config.toml
num_hidden_layers = 13
hidden_size = 256
num_attention_heads = 6
num_key_value_heads = 2
head_dim = 64
intermediate_size = 1024
vocab_size = 4096
hidden_act = "relu"
norm = "rmsnorm"
norm_place = "pre"
norm_eps = 1e-05
positions = "rope"
rope_theta = 10000.0
rope_fraction = 1.0
qk_norm = true
attn_scale = 0.125
bias = "none"
tie_word_embeddings = false
parallel_block = false
init = "trunc"
init_std_qkv = 0.0381
init_std_o = 0.0
init_std_up = 0.0381
init_std_down = 0.0
optimizer = "muon_variant"
learning_rate = 0.00622
lr_mult_o = 1.23
beta1 = 0.93
lr_head = 0.00297
warmup_steps = 0
schedule = "wsd"
decay_fraction = 0.696
decay_shape = "linear"
final_lr_fraction = 0.0
batch_tokens = 16384
max_seq_len = 768
doc_mask = true
train_tokens = 170100000
max_steps = 10383
dataset = "wikipedia_en"
Each number is 200 + 40 x the weight over its row's rms, rounded and kept within 0 to 999. Layers, rows and columns count from 0. The size before them is the row's rms in percent of the matrix's.

# layer 9 MLP up, 1024x256, rms 0.134, rows 713-725, columns 0-127
100,186,211,201,193,175,190,219,216,124,246,286,224,145,164,183,159,205,170,177,192,188,171,219,191,221,216,335,183,294,276,242,176,197,202,206,185,230,191,104,171,204,118,219,198,192,168,121,247,220,195,184,170,251,165,190,215,278,236,258,134,208,141,112,250,171,155,191,129,179,246,144,186,201,217,201,223,210,160,140,218,249,231,206,209,120,225,170,170,171,219,223,167,214,177,177,197,183,221,158,150,183,230,266,201,182,152,194,147,201,246,250,265,192,164,181,235,184,215,217,250,207,168,166,221,204,216,121,234
095,245,193,178,216,125,286,189,220,196,234,186,280,276,183,190,220,205,242,205,183,209,187,256,133,236,216,229,255,233,245,141,215,203,103,242,154,150,171,169,176,229,186,177,147,193,217,136,212,210,176,264,198,217,260,177,245,280,182,140,198,213,256,209,195,169,180,240,250,190,212,179,173,183,214,274,200,171,258,113,163,224,227,208,231,232,270,289,278,271,201,240,207,161,285,247,187,247,217,225,206,157,175,187,198,235,199,237,221,281,193,229,261,255,250,126,129,231,183,239,265,221,202,168,203,189,206,225,201
095,212,258,210,195,211,257,172,86,205,181,124,174,215,250,163,178,180,261,169,210,176,165,225,117,240,130,236,172,68,155,181,179,191,207,206,164,236,256,189,258,212,173,161,206,227,186,237,197,179,274,228,163,232,223,186,214,231,253,209,187,262,199,164,178,190,126,186,180,188,96,157,277,232,143,136,244,221,182,161,252,144,172,246,237,197,147,197,230,199,240,170,169,266,246,246,186,175,224,239,227,236,251,176,191,157,224,239,228,205,185,177,198,136,257,245,266,234,182,182,213,188,199,205,155,190,165,243,270
095,229,229,143,211,194,228,153,212,206,165,181,239,242,169,182,118,190,238,210,204,216,211,112,133,198,185,163,158,258,173,224,226,237,220,168,197,207,220,213,197,224,131,274,236,235,139,114,145,160,219,193,142,220,161,331,234,240,215,187,183,188,194,157,244,167,210,213,109,198,269,173,193,197,168,220,236,286,232,285,180,210,223,267,116,239,198,186,143,182,239,139,250,206,194,161,246,283,270,155,233,229,239,209,224,182,321,165,148,187,252,257,209,269,299,228,218,239,216,170,196,188,246,155,116,168,169,112,197
094,155,196,229,168,153,184,335,191,204,160,221,168,165,170,189,234,229,208,188,215,205,186,173,168,217,167,183,177,94,217,197,184,227,197,218,198,258,163,260,264,159,276,225,210,182,191,147,196,217,225,170,167,127,202,141,206,236,182,143,211,167,176,157,215,197,176,117,236,182,230,237,147,277,211,221,207,234,212,220,216,156,152,265,189,182,185,208,184,253,175,206,237,121,229,142,273,308,144,183,242,228,196,223,137,198,231,171,286,145,215,178,169,243,152,162,178,247,182,113,193,176,208,192,185,166,206,201,160
092,168,227,194,233,237,212,152,239,255,167,151,144,219,168,165,182,303,206,145,182,180,231,255,218,210,210,199,176,198,233,196,152,176,229,149,148,210,267,185,224,174,218,220,214,236,188,225,198,85,236,169,249,147,178,134,269,194,218,73,132,269,197,247,226,219,227,160,115,226,177,209,166,229,179,156,124,247,221,181,159,194,237,198,167,176,147,166,190,176,182,261,229,195,244,270,220,158,211,197,215,193,193,190,214,138,202,145,210,258,194,202,238,167,192,171,203,211,182,185,252,246,229,187,206,202,203,279,122
096,208,177,185,220,184,186,201,168,187,179,142,204,213,215,226,251,228,146,210,231,236,275,205,144,248,225,167,191,161,194,149,162,140,236,227,193,191,221,210,150,165,204,155,152,194,245,204,233,137,187,205,167,179,221,191,183,186,253,209,206,255,209,219,185,167,216,184,164,96,199,181,188,205,172,102,255,251,212,166,170,251,207,198,125,279,173,183,198,167,192,168,225,230,212,243,181,133,222,201,199,173,178,150,146,201,262,261,182,120,197,253,158,217,242,178,127,218,208,206,210,175,204,297,208,208,261,112,185
099,167,223,176,172,219,235,257,133,146,173,221,234,235,186,164,140,231,178,189,189,164,200,188,229,199,151,171,253,160,237,167,199,208,261,166,197,188,175,219,126,124,234,144,223,128,244,159,212,189,214,193,231,215,156,266,238,166,227,166,234,206,235,204,196,127,193,203,217,178,242,238,190,163,213,142,181,162,238,165,186,202,245,126,188,280,206,242,183,81,204,273,138,264,161,211,233,142,155,234,177,249,177,165,199,196,193,203,219,204,235,186,134,172,240,204,135,184,155,186,217,220,242,189,246,228,205,201,243
100,199,222,169,204,205,206,211,206,348,220,216,265,196,258,206,212,305,248,244,121,187,252,124,173,187,192,178,143,202,175,256,188,233,215,157,150,205,245,204,134,207,187,284,207,131,216,214,263,187,173,160,210,213,190,170,225,224,168,244,149,194,248,259,213,238,196,182,118,192,192,228,176,237,221,195,228,215,224,244,159,128,179,231,325,166,184,184,193,209,140,189,227,209,289,180,172,217,204,235,171,171,161,221,155,238,162,224,198,264,144,204,211,214,211,213,219,215,161,165,177,219,96,95,351,202,130,202,221
101,205,172,123,193,207,249,181,210,143,198,245,210,174,145,199,247,179,116,261,147,235,147,199,241,211,183,189,198,169,221,217,244,168,215,213,227,244,212,192,132,311,180,275,238,224,198,167,270,195,285,109,231,160,143,167,184,203,228,208,213,188,241,252,141,212,193,164,214,160,198,210,170,206,153,111,127,153,182,180,199,187,228,208,228,207,256,192,212,130,204,255,211,147,215,209,199,254,213,195,161,198,148,204,153,257,278,275,224,210,217,202,160,297,216,147,266,179,136,140,254,211,218,150,231,202,218,187,219
100,172,125,118,210,148,263,176,165,160,179,261,157,274,199,164,265,215,174,231,206,176,175,271,182,205,223,237,129,203,257,139,156,232,200,243,206,198,285,217,174,148,185,213,267,182,218,172,171,250,199,191,236,203,181,218,143,136,186,218,209,203,189,149,153,170,225,159,232,163,196,167,213,238,263,149,176,151,293,134,230,181,129,97,228,230,287,208,221,184,174,186,292,249,207,225,191,249,193,154,241,248,194,207,177,177,175,67,172,199,219,195,171,97,184,210,205,117,222,214,196,174,197,153,229,222,112,164,214
101,240,177,227,161,212,155,227,242,160,279,229,187,127,135,220,222,246,238,158,165,179,200,138,282,143,279,280,148,176,116,152,136,217,160,150,212,167,196,190,215,276,205,235,278,138,126,189,146,202,240,196,217,214,143,183,218,198,204,103,224,139,170,189,205,234,196,223,188,197,181,226,166,165,266,192,214,179,133,238,215,218,183,185,230,190,175,151,186,205,158,174,181,166,204,189,192,267,214,200,208,270,219,161,207,155,113,246,194,160,197,259,238,205,189,164,170,205,180,99,214,239,195,235,258,147,236,157,169
100,157,263,177,130,229,195,154,222,218,193,241,179,247,189,192,204,155,188,176,245,186,235,125,177,205,242,171,168,235,191,219,160,232,228,163,246,186,203,146,239,165,224,171,237,189,185,186,176,204,259,207,198,178,169,199,233,179,217,191,257,208,149,187,194,219,190,187,189,168,212,211,197,195,170,208,121,127,247,251,233,226,268,199,243,123,172,272,245,250,155,288,73,205,275,205,203,209,146,236,210,255,128,272,201,213,187,216,274,78,175,225,171,92,265,197,160,231,168,192,165,164,195,213,128,271,275,150,207
# layer 9 MLP down (transposed), 1024x256, rms 0.069, rows 713-725, columns 0-127
096,157,198,174,226,199,203,234,237,216,246,218,247,188,216,155,130,192,232,204,237,174,268,231,128,237,146,233,250,196,181,237,167,208,257,307,200,199,151,108,123,229,240,207,220,236,118,273,224,172,182,167,133,164,229,178,215,222,276,131,173,162,158,218,124,193,262,143,166,171,210,163,187,189,264,208,124,186,224,229,87,247,197,106,237,239,207,221,243,162,210,195,116,211,163,149,171,254,168,131,131,195,175,136,222,247,210,229,139,97,127,262,188,200,211,183,213,232,151,198,175,193,186,112,205,200,196,217,195
094,110,221,203,152,173,192,176,205,240,209,226,272,215,211,247,182,219,170,264,247,250,206,263,223,191,229,168,215,261,193,256,177,157,165,142,208,229,222,189,115,170,191,223,246,204,147,262,207,169,174,264,164,194,254,127,256,232,177,243,147,145,215,248,213,151,197,146,159,126,209,184,227,201,265,140,226,130,144,177,133,189,226,124,209,204,204,242,184,204,143,229,237,195,113,193,179,197,265,146,218,244,165,204,248,255,261,212,179,279,274,229,260,177,168,201,285,233,203,182,182,267,193,201,169,170,184,228,236
087,136,146,253,170,219,219,307,186,264,207,222,232,227,212,229,195,224,215,204,134,152,249,281,212,123,226,188,200,201,206,150,160,103,165,202,187,213,240,177,183,226,152,238,215,227,90,174,148,215,143,151,195,268,254,225,200,185,206,146,152,173,140,236,322,263,219,223,196,266,199,222,219,139,191,196,183,174,177,278,163,212,221,215,243,201,172,214,179,241,222,200,130,173,137,161,245,157,144,157,199,221,223,213,197,212,132,194,244,141,161,215,213,241,225,255,151,144,218,212,201,248,202,195,168,259,157,229,189
091,287,234,128,256,231,153,172,282,156,176,191,218,201,219,225,157,192,268,173,237,222,226,185,210,137,196,197,238,193,195,158,237,180,159,208,103,253,184,190,167,173,135,322,216,277,237,216,276,201,241,204,205,256,209,185,209,179,192,208,214,169,265,142,224,203,200,136,222,209,209,165,237,186,170,237,240,183,114,249,238,198,167,195,131,184,138,193,212,276,243,174,164,196,193,195,244,153,209,216,248,127,189,225,239,146,201,165,178,173,186,214,238,207,193,162,201,274,253,217,232,223,190,129,152,150,202,186,193
107,252,184,139,207,254,133,242,211,213,187,284,248,242,207,333,228,158,216,134,265,169,234,208,226,188,219,202,224,308,151,184,266,220,188,153,247,234,219,202,205,139,215,121,174,139,211,199,202,225,202,147,175,211,158,209,164,222,275,137,136,180,182,112,184,167,202,185,183,157,205,133,122,188,189,231,247,229,223,251,280,235,250,220,229,221,160,188,253,187,160,266,192,212,186,226,147,207,174,259,205,193,173,195,187,178,217,228,188,256,134,129,214,267,188,180,225,135,214,276,270,211,227,208,217,154,228,122,243
093,209,208,267,190,208,163,38,182,221,156,194,239,186,245,154,187,215,225,253,224,165,198,162,208,230,167,138,154,230,154,203,219,214,240,186,135,174,205,176,227,194,160,224,159,197,150,187,191,124,285,189,148,191,245,170,233,206,240,220,221,201,189,237,216,229,262,195,193,256,168,238,140,252,213,240,208,211,221,232,205,203,186,170,204,237,251,222,255,188,171,206,197,209,201,157,260,169,124,237,169,207,158,150,234,178,212,182,189,177,176,178,192,237,232,153,141,206,244,232,242,155,263,146,226,289,177,196,235
094,234,217,242,250,185,214,160,262,223,243,152,226,174,128,206,181,260,244,215,220,216,241,126,215,121,188,171,193,155,145,234,216,197,225,165,159,188,207,247,167,217,249,201,203,202,176,250,194,158,146,177,171,151,150,92,272,253,201,235,161,189,207,204,221,120,169,265,246,200,255,205,215,132,182,168,133,211,184,245,185,188,181,264,163,138,188,260,176,230,149,185,265,191,184,213,183,211,192,173,194,218,206,148,241,138,181,219,125,163,218,265,144,210,251,141,177,149,191,171,185,177,218,166,236,236,212,254,238
098,144,211,232,194,190,231,144,221,257,232,226,146,270,243,257,285,149,137,213,243,150,208,229,173,215,249,166,133,223,202,278,217,196,274,201,141,171,213,190,226,157,214,223,144,155,224,161,121,181,181,159,164,179,212,177,274,180,239,248,205,160,206,219,209,241,199,180,181,132,261,215,171,210,188,194,219,197,249,183,206,219,144,286,261,276,205,191,246,134,120,120,208,233,162,191,221,173,224,217,222,234,181,217,242,209,221,164,209,256,166,165,101,258,155,121,180,220,278,202,195,228,161,225,211,252,171,198,199
104,176,122,247,220,186,141,173,196,252,233,170,190,243,135,143,226,199,183,244,163,166,205,230,225,182,137,189,219,148,125,182,256,179,149,210,100,158,236,213,221,180,187,185,253,239,268,158,187,260,179,180,250,193,158,192,181,178,187,250,247,246,185,140,223,294,215,212,193,166,134,114,110,198,180,218,248,223,182,269,257,244,147,192,244,231,199,150,151,184,203,156,248,210,271,219,188,260,128,179,263,188,114,102,245,161,238,226,199,235,142,132,201,127,155,164,184,161,261,145,137,256,232,166,207,199,131,190,218
099,169,154,226,227,192,197,220,186,215,236,157,229,211,249,254,169,224,165,183,300,238,195,210,235,150,202,89,241,249,220,219,116,216,190,207,208,178,183,173,177,232,190,203,156,225,194,216,209,195,236,208,203,170,191,229,132,207,155,154,207,218,162,239,195,207,167,156,192,284,201,208,257,194,184,242,216,171,233,158,221,179,148,221,155,183,208,170,179,220,168,219,140,188,184,224,216,165,175,172,172,174,108,254,202,154,220,210,199,200,226,201,203,173,208,227,262,250,210,234,154,166,228,164,154,182,224,270,215
098,183,122,159,194,153,212,201,222,172,144,193,155,172,209,229,174,175,125,161,206,165,185,243,237,188,205,203,175,195,207,231,211,163,327,237,198,286,193,275,236,204,221,159,306,173,136,188,197,176,235,231,292,205,149,199,195,235,248,218,187,297,174,215,193,217,162,109,259,204,207,186,211,208,185,233,239,208,197,174,188,227,194,64,206,176,204,188,174,135,186,175,250,133,208,221,264,217,147,204,157,212,187,209,158,181,234,143,266,111,78,257,180,176,158,176,303,154,159,198,243,233,201,244,258,213,126,192,197
095,143,160,257,218,177,203,277,217,134,205,163,241,164,171,213,191,191,214,250,222,175,172,196,265,189,222,239,261,164,226,210,172,223,201,242,265,176,250,123,194,219,133,227,259,199,247,168,186,173,164,193,189,223,207,204,230,168,171,187,261,194,174,166,222,274,217,292,156,154,222,208,185,173,250,210,175,128,157,182,203,271,183,262,165,190,167,233,203,253,175,176,200,170,168,224,234,229,203,259,206,201,199,230,141,173,155,280,179,270,192,177,171,265,148,241,230,207,161,190,182,241,171,212,174,194,201,260,195
096,191,261,160,167,220,197,171,208,250,201,202,241,214,240,204,163,242,212,201,180,218,194,200,204,172,197,207,216,205,218,129,215,234,163,197,37,191,220,242,261,220,180,209,260,261,138,218,178,268,227,199,237,204,201,279,183,195,172,135,164,114,238,190,121,184,285,240,171,155,166,163,147,170,158,210,194,242,169,277,192,264,297,240,225,130,172,226,247,224,174,118,231,187,239,232,168,291,209,227,170,190,163,199,224,190,97,178,241,188,170,182,142,150,275,229,220,154,234,134,249,184,214,215,151,220,192,180,226